config = dict(
    n_layer=13,
    n_kv_head=2,
    activation='gelu',
    norm='layernorm',
    norm_eps=1e-06,
    positions='rope',
    qk_norm=False,
    init_std_down=0.0,
    lr=0.00281,
    lr_head=0.0124,
    grad_clip=1.0,
    schedule='wsd',
    decay_fraction=0.777,
    doc_mask=True,
    dataset='wikipedia_en',
)
Each number is 500 + 25 x the weight over its row's rms, rounded and kept within 0 to 999. Layers, rows and columns count from 0. Numbers have three digits each. The size before them is the row's rms in percent of the matrix's.

# layer 9 MLP down, 64x256, rms 0.0675, rows 0-21, columns 0-127
095:499505568525498517502514494492492514522464507536548488494521498507518520525498512497473542519501523488477496513496462478523476499502515490542506500523510487500500463523501501526520515486504531521479500505519550481447517567501512520500491486489424502502499507506512490517501507573510493475513497516466505509522459506546519520448479481507510496464534502500512542475447511521519509473540
085:498498513509502486500562501521480525514493508504491529521513469510478513495497474512465507531502511444462487469507525516512487499499492527561506499548499560492501481491499516457501449449537509499497482449517503505505511539509499514502484446492555499499562495518495499470501523499496472479510495502529477470534491486498500457504452476499523515504536500522464478490484479524483437455504
095:499478495508498510499562505520498504531499476467534471445461519538504549502534522484488494523501535477518510501470522481506541498499504557490516499453469525517501490505503491476504512492510502446524528514507478536476507543560500519501495546519520501498474495494439491491499483489494491504488530493491528525473483540484527526462475525512479485450461499473489492519566515465503593512509
115:499466451488500521500552444490460483548505452483480490574516528512497455491512497532475545507502510512519579510522503531487449499500495520516479500501539498519501479495501504520520465411512514498509505496517487487500497544482492494499520515430487500500501468514496516504502466525505486508492507518533511495508496483471456551494471505505470540467466501532515465469531494528496512499474
105:503512517475501454500476507487505501471504527474449463485476497521472525464493437496482488477500510522464517496495465511487514500499463463507479500505476510464500499531499443501513483571484543565510510547500489490465483488498528481499482489495490499501481508627476479513501470477511525503487472528482505484424493496559500529492472497511506480546495501443494488507492471463497452465484
096:501483511527499495500460492506501506522514568545465497482453513474471510480515487468502504501502571485488520482503487503517497499500470515444484498522552503526501500550502480494499501500480511556551514524510503501440488503491520486498483496500524501499491516569512539516501500447503539552513525528502494515505487517561479479498501530471506496536477500534536514497521508494532475459487
094:499466474450500425500444436483484515525497471502561545536496487517484509533473520490519512492501523525494526500513489507458504502503504488509510502496513507524498431583499567522548487475497499475504502536490482494480493471493504519498500463498518502503490482467498512508501476523491502496504493504474500503478530467504477590496527501490506539484452504505522497499492506523500482491462
110:497487543505504451497496507443522543464504522518440515490556478506476491515495497490500542491498485462500475477453481491507490500501487486543478503461487482477499479484496495510496554517480483513521482467485529444488501507446523454500472487456483498500504542483489456503498498478494483458470460498528532487435456496493484500493456539489483494472486498467508470509529477482523470465467
097:499495517505500519501462509539550477521514603538494506497470536442499557531573502472511498492499503519487525491496502536519500499500495508482488500529495515488499477474500508478539508505519493547498541540511498539528493503515522509501484527518565499501557547566514513520500530474508493511486491534473516481493466501494488484502534495475512553535522501557535496510538530483536510497466
100:502507546500500508502496520513507470526518485498508451526530483536509496509544454515503489487500492532522506519550562493504543500501539551530519500545467479502501540482503523496513530506504511503518488498511476524498505542546483485496537499503463503502463491439552472531503511522492531481505477467514516527529522504474516481581485503503495499451532501552468513506466528455511523531520
100:503545518531498480502412483496489502519495490503525469519463483524517479492521522510576536487502513547475485473512497487494512499500514522482479498461502530503502508527504480505524471492487470499538513519488520507505508476499501511496535535468471503501453490471513518506504537438492503527512533510477471486515463518547538458489515506528509485535505501487494573506493504555480537509472
088:497499497528499466498513492547500542477518483528517498459500544478520512528458513484479526532501460536488478534477500501494478499501514519473485502426476469508498517483498472550478482484525543510499507525469477522555484456522525573497521548492523502502445506495503472532501520514495497521527561529484485495520513511555476410559489488505486483539490502490518486448464476531521483506472
102:497523467489501512498450513531503505518445457469535484499543491480509504494493482461499521467498464422470463519484471480499498501500501539511485500496491523499500512517499504474464475468501492484493506503511506485510524489501482462502469492511442498499497479510474518506497479468508497480535470488470513455484418503467501498486477490474519508480494501536505495495496505494477460497500
103:501483509500502517499499476508517466494502490535470554539515500477536519505488482458509484479499515491508448526530530488524562502500500478525523501556503470490498457517498529468507451509534509510499538482470486476417503495499482532502522493512551496500535526512524494482498514559507507523454461512484519488455484544464489505539478492499496538507511501491548487463527483483495513550454
088:501506494543501509500503544534518477511489457520507549492492503485571505499499488473533395464499434557463476488543507489525534501499512499463498501493471498526498530503499553485492499501509506544481514506501494498490512493490483515502497508523459498501530541495511512468498497566501482489508527475469485540469565504471517442520479481475537440490511499541494522509519456512487483526522
103:503538485486500498504539522481512520475517465486490507488498480483441483467504526490510506497501487512521471489459489468506461503501466435510527501533456449504497526485499528494518511519446520506450474487479471520542487506506509504498474481520530501506518430503499462502505510468500494539477520470468488486487493507523534486514511522517466483513470506501520456507490468478489535525500
106:500507500484499456502485465470517505490491599499469526526501507510503521494506497509496541472502463489482560480491483530492494500499497541506484499486470529509502461545505457472520472515534473534500530483495524459429531523491477502502486493510525501497454491525467467445501530470490505514508484438534505494470506473533475488480463493495517488501500501526477470505498464539496494440486
100:497492496502498432496553492534526487485493551497508535549480486485513517522498520500508487511500521488536474515514508519510509498499559478523508498532499496533501482508502510476506481471513486485498479502531533463549485468519505532502534476519571498496507487484447505470496498521504513487514500499502518479533538511444537405534497515482543489483501498501510520524494529508472450495459
110:499487551494502509498523471492517470516474479541516520523544518501503434519493532502583519500498518529498516514531538531509501502502507475537495503531507522484497494520496502522549567482511524523488482466478554515516487484504459478500480503519430499502539527521534547514499511502497507516468520543521518503530470535481527521505508538490545511452526500491507553486499518482492499529519
102:503562474542502479502488515494517528483500469469441494489502515514509514500507506489508523549499502523543548487544480510515540502500526527450480501504535439494499503507498468528492480502493465548497496491534510511540526490532500511501488432495503498503523487514505483496499489473506525461494531517495480487468539506497482472415528488501511500478535500510475482524522499494530489478465
089:501511495508499513500470516481540475497543539531527460493529506515486493510505478467497493503501434532473519560488512476497485498500470473545549499548506498507501523479502458507492516525491532531505514487499484513487504521484545494499485542503489501499496483538500541581501544521495507496533522482491494530501547518576457459498507500530473505535479500484513474461513490499502472510512
111:497466501505501549498524511511471510485506473507478523528469533506481451466461523475470489494497489480506473490490504477467506501500487526528539500485505479496498428462497518477474513485470524430503472492516499491451517441456508452502486488497514499499492490518517527520496471487504537499486449455537466486478465473479474482521488453508471532507499501482475522510498465527496465477488